From a checkpoint of a small transformer trained on Wikipedia.
Size: 15 layers, width 160, 2 heads of 64 (1 for keys and values), MLP 448 SwiGLU, vocabulary 554, 4.25M parameters.
Each number is 128 + 24 x the weight over its row's rms, rounded and kept within 0 to 255. Layers, rows and columns count from 0. The size above them is the row's rms in percent of the matrix's.

# layer 8 MLP gate, 448x160, rms 0.134, rows 214-220, columns 0-159
size [102 106 104  89 111 100  77]
[[129 149 136 142 125 161 107 177 136 151  68 182 120  97 151 132 130 170 186 123 133 167 125 102 124 115 140 141 118  91 130  90 148 137 146 128 156 157 125 135 148 153 142 135 175 165 121 135 125 143 144 106 127 128 139 111 121 108 118 157 124 127 132 140 122 129 152 124 141 122 153  92 125  54 100  89 139 121 180 139 139 159 114 124 140 125  93 134 146  99 141 126 112 120 115 156 171  95 133  96 103 131 153 171 104 129 123 128 116 137 142 127  77 140 142 101 146 109  97 165  78 150 176 132 153  87 120 106 117 134 138 146 137 125 119 155  92 122 160  93 142 111 151 168 108 114 108 121  94 100 115 151 140 128 146 100 127 158  90 159]
 [143 103 115 151 134 132 148 119 129 144 143 153 100 124  65 108 115 125 134 152 127 107  85 104 165 122 146  84 165 119 109 182 144 129 129 123  86 117 127 162 149 137 163  85 104 141  97 174 131 103 123 124 143 156 106 133 146 141 110 148 116 111 140 117 132 131 107 123 127 136 151  98 152 148 150 134 154 111 143 135 148 137 176 127  81  86 109 109 118 142 144 169 155 170 135 158 100 201 111 111 126 103 128 142  91 158 139  77 141 137 120 123 101 107 104 160 105 101 127 128 159 121 126 114 156 139 166 150 184  75 104 148 120 124  96 141 126 153 113 137 145 143 142 139 161 135 143  91 100 162 140 130  90 117 108 133 160 133 142 127]
 [139 170 135 125 133 154 134 155 143 140 112 130 174 135 132 115 108 132 139 172 115 141 127 105  81 127 132  66 112 120 161 119 125 106 120 158 127 145 139 156  83 125 138 109  95 122 150 122 120 153  95 165 120 135 142 111  95 132 178 160 150 110 109 126 110 109 126 152 182 151 138 129 159 110 134 119 135 150 128 128 116 139 146 113 116 162 110  96 142 130 155 129  87 199 165 105 117 166 152 160 117 120 100 117  90 108 125 104 127 127 107 132 116 159 100  86 132  65  84 185 132 123 122 130 115 134 125 124 132 153 125 162 148 130 121 152 108 103 127  64  97 117 146 129 152 134 107 140 189 127 118 141 109 108 118 112 149 172 145 145]
 [147 111 112  99 158 118 135 148 118 113 129  83 104 123 107  90 133 105 131 109 153 141 143 115 125  83 131 158 156 148 117 138 137  78  81 119  97 110  94 128 130 130 170 130 156 124 140 136 100 108 165 123 138 101 146 131 104 154  95 105 137 141 122 121 116 134 163  88 114 145 155 137 117 154 110 168 122 128 122 148 139  95  93 110 122 113 116 162  88  98 143 160 141  92 154 108 128 114  82 175 103 118 103 122 109 139 145  94 171 184 162 135 151 140 100 151 168 126 103 123 113 117 138 171 181 152 162 115 165 106 106 109 144 130 136 152 127 102  94 120 100 124 110 127 132 117 107 161 139 135 101  86 149  84 150 162 115 114  85 140]
 [124 155  87 166 171 172 123 124 114 111 119 137 117 111 177  90 136  82 145 114 117  93 112 125 132 149  82 152 138 119 103 110 134 152 179 114 154 155 128  84 108 155 113 149 140 127 142 169  84  97 163 154 165 136 142 128 153 141  91  89 102  82  82  98 129 124 129 148 129  95 115 180 109 125 135 141 104 121 117 136 123 148 118 115 163 126 139 150 148 108 150 148 135 148 126 110 147 140 153 147 163 135 138 164 124 123 183 120 140  84 135 161 134 148 124 153 106 126 123 128 136  78 123 171 109  97 104 108 113 154 135 143 137 103  93 102  85 142 178 127 112 101  89 115 135  99 132 107 106 139 139 117 125 103 148 143 118 147 139 143]
 [160 168 138 103 130 150 150 151 111  79 119 125 107 109  93 116 154 121  86 155 113 134 164 167 107 136 163 138 111 155 122 135 118 136 126  91 116 164 171 111 116 150 140 154  84 130 129 114 112 143 117 127 101  65 130 153 172 149 143 145 150 131 131 114 100 102  97 150 124 176 153  80 162 143  86 124 134 139 113 155  97 140 125 150 166 167 118 155 159 114 128 160 162 128 133 124 144 145 139 108 138 124 103 129 119 146 102 139 125  74 140 140 134  86  94 149 116 117 173 139  99  98 163 166 106 142  96 111 127 128 105 110 101 170 140  95 126 188 121 130 144 127 136 112 135 122 137 155 147 163 115 139 109 125 101 108 153 141  92 124]
 [130 132 161 128 120 137 139 161  64  80 119 105  96 123 147 131 131 143 124 182 145 145 140 103 149 144 150 148 136 120 149 105 101 114  99  83 109 121 123 149 126 145  85  87 115 127 167 136 116 127 146 161 204 132 147 138 158 162  97 161 106 116 118 104 131 132 113 118 104 125 114  81 146 150 102 121 134 161 135 119 116 152 157 118  92 124 185 134 108 106 145 133 149 143 158 111 151 118 166 124 135 113 100 123 125 130 102 130 142  87 141 134 126 140 132 203 105 143 121 116 117 164 166  79 150 124 116 108 128 104 134  98 104 145 137 124 113 109 155 133 109 163 134 134 113 140 100 148 126 174 130 140 121 128 142  69  82 117 141 156]]
# layer 8 MLP up, 448x160, rms 0.138, rows 214-220, columns 0-159
size [100 110 105  93 108 101  64]
[[135 104 122 144 147  91 143 104 143 125 154 108 172 120 150 110 151 103 115 111 125 135 179 148 148 119 132 100  94 160  81 129 101 142 132 167 145 193 126  74 104 142  99  96 142 127 158 142  80 148 120  85 126 147 146 156 120 105 137 120 131 114 132  86 140 116  93 116 156  82 181 126 136 125 131 119 159 132 176  86 141 156 126 158 135 107 129 133 183 113 162 144 137 113 138  96 106 120 160 121 117 162 139 155 111  99 147 115 135 138 122 139  94 181 106  86 128 132 130 129 120 148 151 134  78 147 107 127 170 163  92  84 126 120 134 124 122 139 113 163 141 128 147 184 118 140 132 112 148 122 114 117 111 123 137 133 126 144 147 104]
 [ 96 136 126 149  96 140 133 114 105  71 105 109 187 100 132 129 135 131  93 127 127 122 109 140 121 119 154 104 156 145  83 173 165 164 118 126 113 162 133 103 132 124 134 147 135 121 164 152 148 107 128 138  92 117 147 109 160 118 128 142 104 141 134 114 127 120 100 121 137 166 140  70 114 115 119 151 163 173 137 168 170 148 105 120 123 143 116 146 133 145 135 135 114 136 159 123 152 106 149 131 127 121 110 134 119 153 120 101 128 161 156 131 133  76 163 186 201 114  65 155  77 145 142 106 158 169 139 153  93 117 139 138 119 141  92 107 126 115 156 123 150  84 120 112 120 116 154 125 124 134 149 128  95 106 163 123 112 139 143 101]
 [120 139 180 181 130 168 104 199 121 146 152 133 147 133 109 152 148 133 145 133 124 144 135 148  94 119 181  94 116 134 169 132 118 168 131 158 121 149 137 110 134 124  93  93 127 105 128  91 165 111  78 161 152 184 147  98 120 116  96 144 141 145  97 154  92 106 101 131 145  83 121 125 141 147 142 125 126 140  97 159  95 108 118 145 139 131 124 100  93 132 126 136 104 157 165 135 125 145 129 100 121 107 112  93 189 158 122 150 139 130 128 107  93 145 142  94 135  95 110 114 123 111 154  99 119 143 134 119 115  91 131 185 143 119 116 129 140 136 121  83 136 132 116 138 106 154 136 118 142  77 106 128 125 114 147 124 151 104  80 141]
 [110 155 161 113 143 129 101 136 118 196 127 115 150 127  92 163 147 135 115  57 155 142 149 167 135 107 138 117 109 126 109 133 157 131 146 118 168 125 112 131 141 177 182 146 121 104 152 139  86 132 130 132 106 122 151 135 149 131 111 106 154 159 162 128  89  76 143 114 116 166 162 122 143 130 129 109 116 118 109 124 159 147 129 151 109 154 131 131 146 130 140 129  77 147  94 127 131 110 141 144 125 138 106 160 156 113 151  87 108 105 115  78 152 111 116 140 165 126 115 118 119  76 138 121 113 121 123 119 146 170  94 138 180 166 140 159 117 131 151 148 156 162 103 133 163 160 101 144  92  81 135 109 132 123 103 146 113 102 149 146]
 [ 86 119 117 145 115 132 126 137 169 115 108 129 125 132  92 174 132  83 114 119 136 112 136 105 163  93 119  83 139 107 109 121 120 146 122 130 145 130 145 117 181 144 156 150 160 103 112 124 120 110 127 138 122 122 131 151 122 113  97 133 123 110 117  85  93 117  98 132 113 138 156  81 104 144 112 114 106 100 118 153 177 132  96 120 128  90 100 155 104 125 103 173 107 119 125 135  75 129 141 103 164 118 104 143 133  88 128 141  89 123 149 116 119 129 167 166  98 159 131 158 150 171 126 116  91 121 121 132 150  99 116 132  81 131 142 179 154  84 118 131  60 143 154 137 130 148 159 125 111 121 127 165  81 122 100 122 113  81 100 110]
 [119 138  90 134 105 163 103 157 152 163 176  83  97 177 132 140 107 122 150 120 153 120 143 156 138 144 104 164  95  99 116 115 134 120  96 148 134 108  96 122 110 103 133 133 137 121 161 105  87 134 125 141 124 134 152 141 107 164 147 137 116  87 127 128 175 138 184 104 102  82 127 163 166 103 125 116 127 122 136 119 139 114 139 163  81  92 113  94 149 100  99  80 132 126 130 101 101 173 117 166 132 149 128 147 145  97 132 135 104 152 120 158 102 140 110 137 132 171 141 131 135 142  97 107 160 153  96 161 149  99 136 149 150  80 157 144 122 144  95  86 141 124 154  97 109 145 128 138 140 119 109  76 154 120 123 138 103 146 136 138]
 [120 120 111 138 146 120 105 159 176 202 136 122 159 116 101  96 121 134 128 107 110 118 121 118 110 105 106 145 140 143 101  92 157 129 169 194 160 158 139  95 113 106 154 149 123 110 112 134 126 140 115  62  69 128 131 129 119  96 157 131 138 143 108 135 129 112 143 113 129 123 135 161 103 121 142 124 136  79 106 124 140 127 119 151 150 114  89 144 125 141 109 104 124 147  77 158 152  96 100 149  97 113 138 135 129 135 155 107 100 159 100  66 152 125 138  90 154 120 115 133 133 106 125 149  99 145 111 148 162 128 134 180 145  98 138 125 107 121 146 107 142  84 132 136 142 121 140 102 131 114 145 101 160 122 121 190 143 156  96  95]]
# layer 8 MLP down (transposed), 448x160, rms 0.0449, rows 214-219, columns 0-159
size [ 96 108  93  97 108 107]
[[110  99 148 133 145 112 108 144 103 126 179 123 122 156 110 132  99 156  76 141 123 143 150 130 125 138  98 142 125 107  97  90 100 108 100 162 135  96 123 106 120 104 150 126 123  33  92 151 138 129 125 131 166 125 127 117 132 138 100 122 100  92 106 150  86 172 205 117 136 169 142 137 134 149 139 151 133 108 108 140 107  94 168 122 151 132 101 114 103 109  91 142 118 152 190 127 108 124 145 136 160 131 154 109 144 124 121 144 129 129 160 125 119 109 101 126 112 118 103 134 156 164 101 101 111 116 143 140 132  96 186 102 134 153 124 149  99 143 128 134 143 124 129 112 152 107 135 140 138 140  87 113 167 137 142 104 141 163 171 116]
 [118 158 107 106 141  76 113 122 115 111 153 160 172 113  94 175 165 147 152  95 148  77 149 123  90 112 144 133 144 127 116 163 168 140 138 133 128 148  88 141 146 139 160 140 160 108 108 172 115 110 140 138 145 154 125 144 135 154 107 118 136  91 100 145 139 139 121 133 137  93 171 138 185 110  95 118 131  81 131 148 144 141  77 124 132 128 134 105 121 105 155 134 118 109 119 115 117 117 117 127 107 115  97 146 100 123 138 105 145 160 122 132 118 114 147 156 133 142 144 124 104 131 142 151 147 138 130 130 194 140 169 102 133 131 127  69 146  73 125 156  97 127 114 129 105 163 118 137 124 117 119 160 182 114 143 191 136 146  90 105]
 [150 149  87  73 118 123 115  91 119 118 143 112 138 142 155 110 107 158 127 141 125 168 131 133 137 139  97 104 113 174 116 171 185  99 155 128 145 128 117 163 138 127 127 139  95 117 127 140 128 159 106  93 118  72 136 146 188 123 127 117 118 146 126 113 131 115 147 112 126  91  75  96 160 103 105 144 141  94 126 113 160 145  98 120 107 112 113 113  99 135 145 133 122 151 120  70  69 128 141 109 175 145  90  98 111 118 147 147 138 128 131 146 131  96 104 125 109 170 132 123 116 146 132 127 111 105  96 143 126 151 134 128  94 144  97 131  81 110 144 130 121 140 155 146 115 119 138 156 118 149 150 125  94 130  87 122 119 101 162 202]
 [116 134 111 111 136 144 128 111 123  77 121 144 135 150 106  97 153 163 162 163 130 106 179 100 122 130 149 140 115  60 110 145 122 128 137  99 130 105 135  91 114 103 123 142 142 132 106 139 135 139 142 105 135 142  75 108 116 110 118 143 127 155  77 151 158 149 154 101 124 145 136  83 131 150 103 105 117 129 129 142 136 100 130 112 138  84 151 148 119 127 119  79 155 104 123 129 117 149 132 107 131 154 121  91 110 129 192 132 152 130 167 171 142 135  72 136 105 106 126 184 103 147 162 150 107  86 156 155 166 127  95 130 136  89 130 149 121  99 109 121  62 157 169 129 134 112 126 147 154 134 118 103 133 151 111 161 106 136 116 125]
 [ 86  93 144 129 128 101 123 141 136 119 101 151 135 125  99 112 103 150 137 176 134 119 120 111 113  87 131 134 150 122  92 118 127 140 117 169 141 125 152 147 132 123 165 116  84  93 148 124 141 118 163 119 145 119 126 127  73 134 132 162  98 142 151 163  97 146 110 100 151 165  89  58 114 151 153 121 144 112 139 150 124  92 107  96 102 124 132 135 142 141 130 112 123 190 148 170 119 104 118 152 146 136  53 133 141 106 134 139 107 145 111 126 157 179 138 126 137 107 149 146 156 137  92 138 154 159 143 149 159 106 129 128 146  82  93 166 116 124 115 133 143 145 160 167  88 153 105 158 118 151  90 130 139 142 141 131 112  90 104 139]
 [134 110 134 121 152 123 150 128  86 115 132 119 128 126 136 131 152 128 122 123 150 135 130 139 116 172  96 119 143 150 123 140 162 151 171 131 101 148 115 168 128 124 122 108 127 113 146 120 170 100 121 129 119 153 122  99  93  97 113 145 150 133 110 128 128 125 103 108 154 166 137 144 139 106 119 154 108  82 157 165 103 129 164 137 158 153 126  88 166 134 125 114  96 116 150 124 144  73 102 156 126 128 120 151 120  95 143  94 100 149 120 105 144 124 190 120 128 123 120 144  73 151 126 155 160 123 135  69  77 110  73 117 117 140 139 127  97 113 127 144 144 103 105 177 173  99 142 107 178 120 100 178 129 108 169 176 124 124 163 108]]